config.yaml
num_hidden_layers: 8
hidden_size: 128
num_attention_heads: 2
num_key_value_heads: 2
head_dim: 64
intermediate_size: 512
vocab_size: 2048
hidden_act: "squared_leaky_relu"
norm: "rmsnorm"
norm_place: "pre"
norm_eps: 1e-07
positions: "rope"
rope_theta: 1020.0
rope_fraction: 0.5
qk_norm: true
attn_scale: 0.131
bias: "none"
tie_word_embeddings: false
parallel_block: false
extras: ["some layers without attention", "local attention windows", "shifted keys", "gated attention", "capped logits"]
init: "normal"
init_std_qkv: 0.0442
init_std_o: 0.0
init_std_up: 0.0442
init_std_down: 0.0
optimizer: "adamw"
learning_rate: 0.00284
beta1: 0.95
beta2: 0.99
weight_decay: 0.048
lr_head: 0.00621
max_grad_norm: 0.5
warmup_steps: 409
schedule: "wsd"
decay_fraction: 0.368
decay_shape: "linear"
final_lr_fraction: 0.05
batch_tokens: [8192, 16384, 24576]
max_seq_len: 1024
doc_mask: true
train_tokens: 138400000
max_steps: 9231
dataset: "wikipedia_en"
Each number is 128 + 24 x the weight over its row's rms, rounded and kept within 0 to 255. Layers, rows and columns count from 0. The size above them is the row's rms in percent of the matrix's.

# layer 2 attention key, 128x128, rms 0.197, rows 69-81, columns 0-127
size [118  99 131 111 117  72 101 151 126 146  97 108 128]
[[149 142 128 101 123 120 108  92 187  73 128 137 141 139 141 126 126 143 154 129 107 127 113 133 161 113  95 124 114  70  85 181 115 110 115 159 150  89  94 130  99 141 111 106 176 129 102 173  74 122 139 120 136 126 107 171 158 134 127 137  94 117 109 164 100 113 112 137  76 115 103 166 123 142 142  76 128 106 110 116 142 149  85 129 137 132  92 139 130 126 142 110 133 117 108 123 133 118 116 107 120 133 124 137 134 115 142 162 139 153 118 132 125 138  96 134 102 127 136  99  81 118 121 126  84  78 174 121]
 [163 144 175 119 114 144 102  80 159 109 134 140 129 135 143 116 119 161 130 163 125 127 100 157 142 122  65 118 107 107 111 142 106 116 100 143 141  86 106 168  94 165 153  71 139 128 116 154 103 129 155 113 157  93 123 153 123 143  95 157 120  97  99 139 129 143 108 130 130  92 158 145 137 145 126  65 123  96 132 123 116 187 136 106 151 146  95 155 121 114 134  83 150 137  84 141 161 138 141 124 132 122  98 116 147 126 136 180 128 147 126 133  84 137 134 144 139 137  88 115 124 121 146 127 130  93 130  96]
 [126 136 227 131 142 111 101 128  97 178 119 131 126  99 126 137 177 108 100 118 180 111  90 129 120 121 162 148 127 139 132  87 123 118 142 112 132  88 127 127 150 154 146 135  89 149 108 122 143 134 144 119 117 135 144 103  64 143 125 121 149 121 122 109 120 156 111 104 158  84 182 142 146 128 136 146 147 120 129 144 132 176 124  99 148 156 114 137  87 147 105 141  90 145 162 133 108 160 115 154 162 145  92 140 151 117 113 124 112  93 138 130 158 104 133  96 129 121 129 165 117 139 130 158 155 134 103 139]
 [109 122  97 144 139 133 125 105 126  72 102 147 138 125 127 128 107 139 157 172  72 110 105  97 132  85  97 112 137 102 115 151 141  90  76 157 121 119 140 124 106 143 135 109 163 106 143 142 119 138 122 119 134 145 115 139 190  88 102 171 117 108 138 129 115  93 123 148 101 149  73 158 111 155 166  98  96 123 123 137 118 102  96 145 115  80 124 142 149 117 156 109 117 118 112 116 180  93 106 110  92 142 150 163 144 146 143 149 134 133 126  94 132 168 131 131 121 128 102 112 128 112 123 121  98 140 182 120]
 [127 136 180 107 132  86 107 141  99 158 149 110 129  86 115 135 179 113  94 114 140 129  83 123 124 121 173 154 166 130 136 119  94 123 161 123 125  41 100 143 128 144 126 135 113 125  98 112 140 105 126 106 125 155 129 174  80 162 142 104 128 157  92 151 108 141 120  99 145  95 136 119 138 106 145 121 155 111 105 152 135 153 142 123 145 158 108 132  79 158  88 121  95 155 144 117 103 152 133 137 157 132 103 158 176 123  93 113 125 125 132 156 145  98 132 110 131 115 158 128 116 147 123 140 132 109  94 147]
 [154 125 131 124 147 162 134 129 188  98  81 155 130 139 155 157 139 103 121 148 135 119 126 142 107  94 134 168 119 108 140 132 144 106 122 128 144  76 146 130 124 147 135 115 117 156 128 112 132 113 127 112 144 170  90 131  97 107 135 144 139 138 130  75  97  94 125 171  97 124  73 170 184 157 121 141  97 107 138 154 163 120  72  95 125 124 133  78 126 135 108 141 123 121 103 129 131 128  96 140 114 137 159 150  93 101 157 129 103 152 168  80 123 182 123 145 110 137 133 150 103 100 119 147 118 128 124 125]
 [131 120 108 122 139 132 138 112 171  67 111 163 125 139 141 153 128 129 162 148  92 133 122 168 112  84 107 129 112 106 126 162 134 100 103 145 145 110 150 161 117 133 149 115 145 139 110 111 118 126 112 132 145 142  74 138 131 101 114 159 117 120 140  87 115 109 145 149  93 148  78 142 178 143 113 135  97 117 136 173 157 109 118 104 134  90 145  81 156 116 141 124 152 125  89 121 156  99 122 112  87 122 135 112 105  92 162 118 136 152 174  99 110 185 120 155 104 136 122 143  99  70 139 130 130 128 158 122]
 [123 123 168 160 118 123 104 111 118 178 112 113 112  63  95 120 163  97  89 104 149 105  75  62 137 102 163 132 149 130 133  93 116  95 154 120 129  90 150 120 115 164  89 137  92 158 166 118 134 144 165 108 124 143 139 156 121 140 148 136 145 141 118 130 135 124 134 130 134 100  98 168 105 130 106 130 142 116 123 138 138 134 103 129 114 140  82 125  90 154 115 147  74 155 164 162 141 158 120 155 137 165  97 158 128 153 100 120 105 111  83 152 152 113 133 135 126 143 139 107 124 144 110 109 121 117 113 131]
 [141 107 112 165 131 176 133 128 175 103 100 128 130 158 126 156 140 152 166 110 105 116  91 165 110 103 101 111 110 114 112 118 147 132 139 132 132 160 149 136  97 112 135 115 122 178  79 145 140  98 115 171 131 120 118  81 122  99 128 159 150 123 158 101  98 118 125 195 142 140 108 126 150 133  56 112 149 159 145 136 135 136 114 148 164  92 112 138 151  96 142 130 105 103 129 149 148 132 145 122 104 123 138 138  86 115 143 160 107 179 137 113 115 157  89 143 130  89 118 162 154 102 124 141 112 124 111 112]
 [150 124 121 125 148  88 133  97 145 187 125 113 134  99 124 145 136 139  85 137 167 153  96 108  96 115 141 111 136 155 146 108 125 147 146 119  86 111 158 120 128 149 158  97 103 149 173 122 146 126 141  77 126 102 165  51 110 161 125  78 131 154 139 118 109 138 106 144 123 134 141 103 125 112  96 142 113  93 139  94  98 161 165 182 109 131 148 149 128 138 130 172 120 150 128 136 143 108 130 147 160 104 118 121 153 140 118 126 124 136 122 133 132 166 162 136 140  97 123 169 167 151 166 104 138 149 104 119]
 [ 90 111 139 136 102 127 130 164 114 142 150 146 107  89 104 116 120 106 139 120 126  82 128  80 146 105 124 116 148 128 109 110 141 127 132 121 153 115 100 125 129 142 105 173 110 143 121 127 101 126 150 128  97 130 119 169 105 137 154 126 101 133  92 157 154 132 167  95 122 140 105 176 117 154 149 140 128 122 113 161 158  95  94 111  77 103  75 108 118 162 128 152  97 134 182 124 140 128 122 110 106 132 121 153 124 154 111 100 122 139  86 116 140  40 118 134  89 151 146  80 118 126 104 118  99 121 147 149]
 [130 114 119 180 112 140 112 178 137 125 102 135 112 146 178 174 134 105 129 153 148 137 102 165 142 101 132 130 112 169 170 106 117 141 153 118 119 134 159 142 103  88 159  89  87 143 153 104 166 118 168 145 116 139 142 117 143 137 134  98 144 118 146 118 149 122 116 127 129 122 105 122 124 174 101 122 106 170 122 134 170 114 141 133 110  86 129 148 102 100 108 132 117 153 139 149 104 108 134 130 139 174  95 158 128 131 146  97  89 105  88 142 151 145 145  96 149 120 134 215 156 132 124 130 138 109 132 142]
 [119 152 132 102 177  66 121  93  96 123 156 142 129  84 107  44 158 142 125 109 115 142 170 130  98 149 131 120 158  92 130 133 129 125  97 145 147 133  99 102 155 127 104 114 150 113 105 150 105 141 117 113 130 122 114 138 104 111 115 128  95 125  82 129 165 154 145 121 153 139 162 114 132  93 147 152 155 131 131 131 105 121 124 141 131 166 127 131 130 156 155 131 147 153 138 128 170 152 100 110 118  85 105  74 133 167 117  96 141 142 109 137 140  83 130 161  86 166 135  87 128 154 123 144 122 144 129 124]]
# layer 2 attention query, 128x128, rms 0.211, rows 70-81, columns 0-127
size [ 97 122 135 113 101 119 134 142 125 116 134 108]
[[ 84 136 148 111 135 141 150 128 150  84 155 163 151 116 123 157 127 150 164  82 114 137 121 131  99 153 103 150 117  91 112 143 163 103 160 147 121 143 126 133 121 108 136 148 152 165 135 160 126 145 108 179 164 102  98 110 150 148 170 171 113 129  98 119 143 106 155 139 115 159 115 119  51  93 114 122 146 151 116 140 142 172  94 143 123 140 101 130 131 135 139  95 131 123 125 121 140  83  81  87 104 128 103 172 118 102 165 110 145  92 114 106 130 144 127 131 106 107 156 115 112 127 114 124  87 117 121 109]
 [115 157  99 141  99 124 116 164 115 151 104 137 107 111 131  98 109 175  98 149 112 140 148  94 155 147 158 151 152 189 166 124 128 141 128  89 155 150  92 105 112 116 132 130  87  83 128 100 195 148 129 127  65 182 156 134 110 114 170 130 173 102 184 142 116 110 125 108 146 134 131 120 123 146 159 135  87 137 111 140 122 130 163 124 129 110 123 112 118 103 114 147 107 122 112 125 130 132 118 119 153 126 158 127  95 119  79 123 111  78 102 140 126 129 125 129 165 143 137 112 122 150 117 119 138 137  93 131]
 [151 111 123 128 172 129 128 101 119  93 135 132 152 156 143 138 140 118 152 114 126 136 110 126 106 135 113 133 130  83  96 131 133  91 113 166  90 106 145 167  96 119 144 157 178 164 133 163 110 120 140 151 198 109  96  97 138 170 132 127  89 135 118 111 147 153 142 120 119 127 126 135 143  74  90 142 140 121 117 134 152 113 109 110 139 136 130 159 155 158 112  81 175 123 144  88 141 153  93 151 105 102  87 133 132 133 143 117 158 151 147  98 142  95 148 116 117 135 148 140 195 140 114 111 137 121 173 146]
 [ 98 155  98 142 157 124 107 115 112 143 113 115 112 106 173  80 104 167  84 126 119 152 138 102 170 159 147 139 116 177 128 125 103 134 104 112 132 140 107 118 131 138 111 104  83  76 129 103 193 156 124 102 119 183 140 126 110 149 147 127 135 153 174 134 102 108 145 132 154 160 126 127 143 146  96 100 120 109 161 125 103 103 168 121 156 110 164 133 133 100 145 118  86 123 108 117 148 111 113 169 159 132 144 107 131 149 101 161 139 113 119 176 116 128 128  99 157 128 137 115 108 134 114 123 137 179 110 116]
 [148 114 122 107 138 132 185  76 136 112 104 131 159 138 131 128 155 112 150 148 138 117 125 132  88 100  69 116  99 111 102 145  85 106 110 151  78  97 140 160 147 124 144 114 165 174  99 155 130 111 108 147 178 107 129  87 141 142  89 143 118 149  97 144 123 135 123 164 137  91 131 119 137 122 103 138 135 141 147 105 119 109 128 151 143 137 151 151 144 151 105 102 189 147 127 109 163 146 106 130 125 110 120 142 157 148 130 132 121 161 147 137 128 135 140 125  96  69 160 141 149 129 124 120 154 135 191 153]
 [126 106  95 149 127 139 162  72 120  69 163 134 167 153 133 160 102 103 173 135 118 113 146 142 139  88  94 112 129 115  94 130  98 102 107 159  95 143 136 167  93 106 121 140 174 144 115 139 124 128 110 173 169 139 122  89 159 117 118 103  80 130 114 172 158 135 170 125 106 119 129 122 115  99 106 146 136 166 113 126 145 105 133 138 118 115 122 126 171  90 110  86 176 114 131 117 140 143 104 126  92 119 150 132 168 124 119 129 141 147 153 105 119 142 129 122 122  88 159 120 146 104 101 143 137 132 159 142]
 [121 161 164 150 139 103 108 132 115 157  92 111 130  84 109  97 146 126 116 174 166 129 100 120 122 158 143 145 156 142 127 137 160 128 127 127 133 124 113  98 144 125 149 141 113 135 129 143 138 135 150 109 110  58 127 133 113 139 122 117 148 133 121 107 125 170 120  66 142  93 122 159 123 152 156 138 116  90 140 133 131 152 161 146  99 168 138 164  84 180 161 118 124 148 130  87 114 135 105 140 160 148 112 103 158 122 126 136 140 119 117 136 170 122 217 107  93 160  93 150 136 157 141 123 122 118 132 126]
 [148 143 105 200  81 180 167 116 133  85 121 130 141 106 124 137 133 123 138 175 100 108 150 124 143 130 119 132  85 123 126 132 213  98 152 160 125 117 121 129 142 116 126 118 138 134 142 162 110 149 145 149 119  90 120 113 139 109 124 145 111  89 147  84 137 147 130 103 128  92 121 192 135 137 153 175 126  98 107 122 155 157 112 128 112 128 112 120 132 167 126 158 123 110 123 112 156 165 106  98  96 129 140 153 143 121 163 103 114 115 112  87 158 106 121 121  97 165 108 131 125 100 117 118 114 123 144 126]
 [ 87 133  93 114 154 140 110 174 145 149 148  89 115 178 147 160  98 154 129  82 133 168 127 137 129 118 172 157  99 149 113 154 128 149 121 103 113 121 125 135 131 137 107 158 125 135 103 124 138  61 100 138  96 146 125 138 139 160 156 164 133 146 169 125 118 132 121 152 138 130 118 129 151 151 137 134  95 129  91 136 126  71 137  99 102 120 159 123 150 157 134 103 141 127 147 107 109 120  85 104 133  86 126 112  83 117  99 137 161 123 137 126 112 113 128 130 126 163 139 119  99 102  87 176 125 187 139 150]
 [186 135 195 118 108 109 120  99 107 125 107 140 133  91 120  97 152  86 106 160 141 128 141 154 153 167  98 123 188 134 151 124 121 124 126 140 164 156 118  81 111 125 139 127 128 117 135 142 120 149 147 122 114  98 115 124 122  81 122  77 136 134 121 112 130 117 115  69 114 124 121 142 102 121 139 122 158 122 127 126 140 205 130 155 138 164 125 147  95 129 154 151 117 141 111 147 136 115 142 147 133 188 113 116 173 122 134 104 123 128 111 161 130 132 173 106 126 123  92 151 128 152 142  88 127  85 116 107]
 [115 111 160 162  74 118 121 137 160 144 123 120 119 118 109  89 128  68 115 146 153  99 127 117 143  76 125 123 126 144 116 162 158 136 161 116 129 119 135 124 131 129 177 131 117  94 196 146  78 159 140 145  95 142 144 119 107 156 164 144 146 118 129 114 104 118 123  63 168  72 131  95 124 118 104 122 144 124 129 163 113 134 124 144 109 133 125 112 107 152 126  98  96 136 122 120  97 136 176  89 123 126 149 163  92  80 116 121 112 133 114 140 121 142 128 137 165  93 146 148 108 128 143 109 147 101 113 129]
 [164 119  89 115 168 125 146 173 116 134 129 107 138 128 133 136 114 179 119  95 146 130 106 113 148 144 133 138 123 138 140  66  53 128 129 121 137 113 115 156 113 137 107 134 128 159 128 118 163  88 120 126 153 144 123 135 134 153 110 173 110 139 121 159 116 173 147 133 111 172  95 159 165 125 147 120 120 135 145  95 116 167 103  84 131 134 130 123 155  87 126 163  92 116 124 148 161  74 122 137 116 147 131 125 122 149 102 180 137 148 175 106 107 110  96 126 115 139 136 108 117  86 114 132 101 171 132 119]]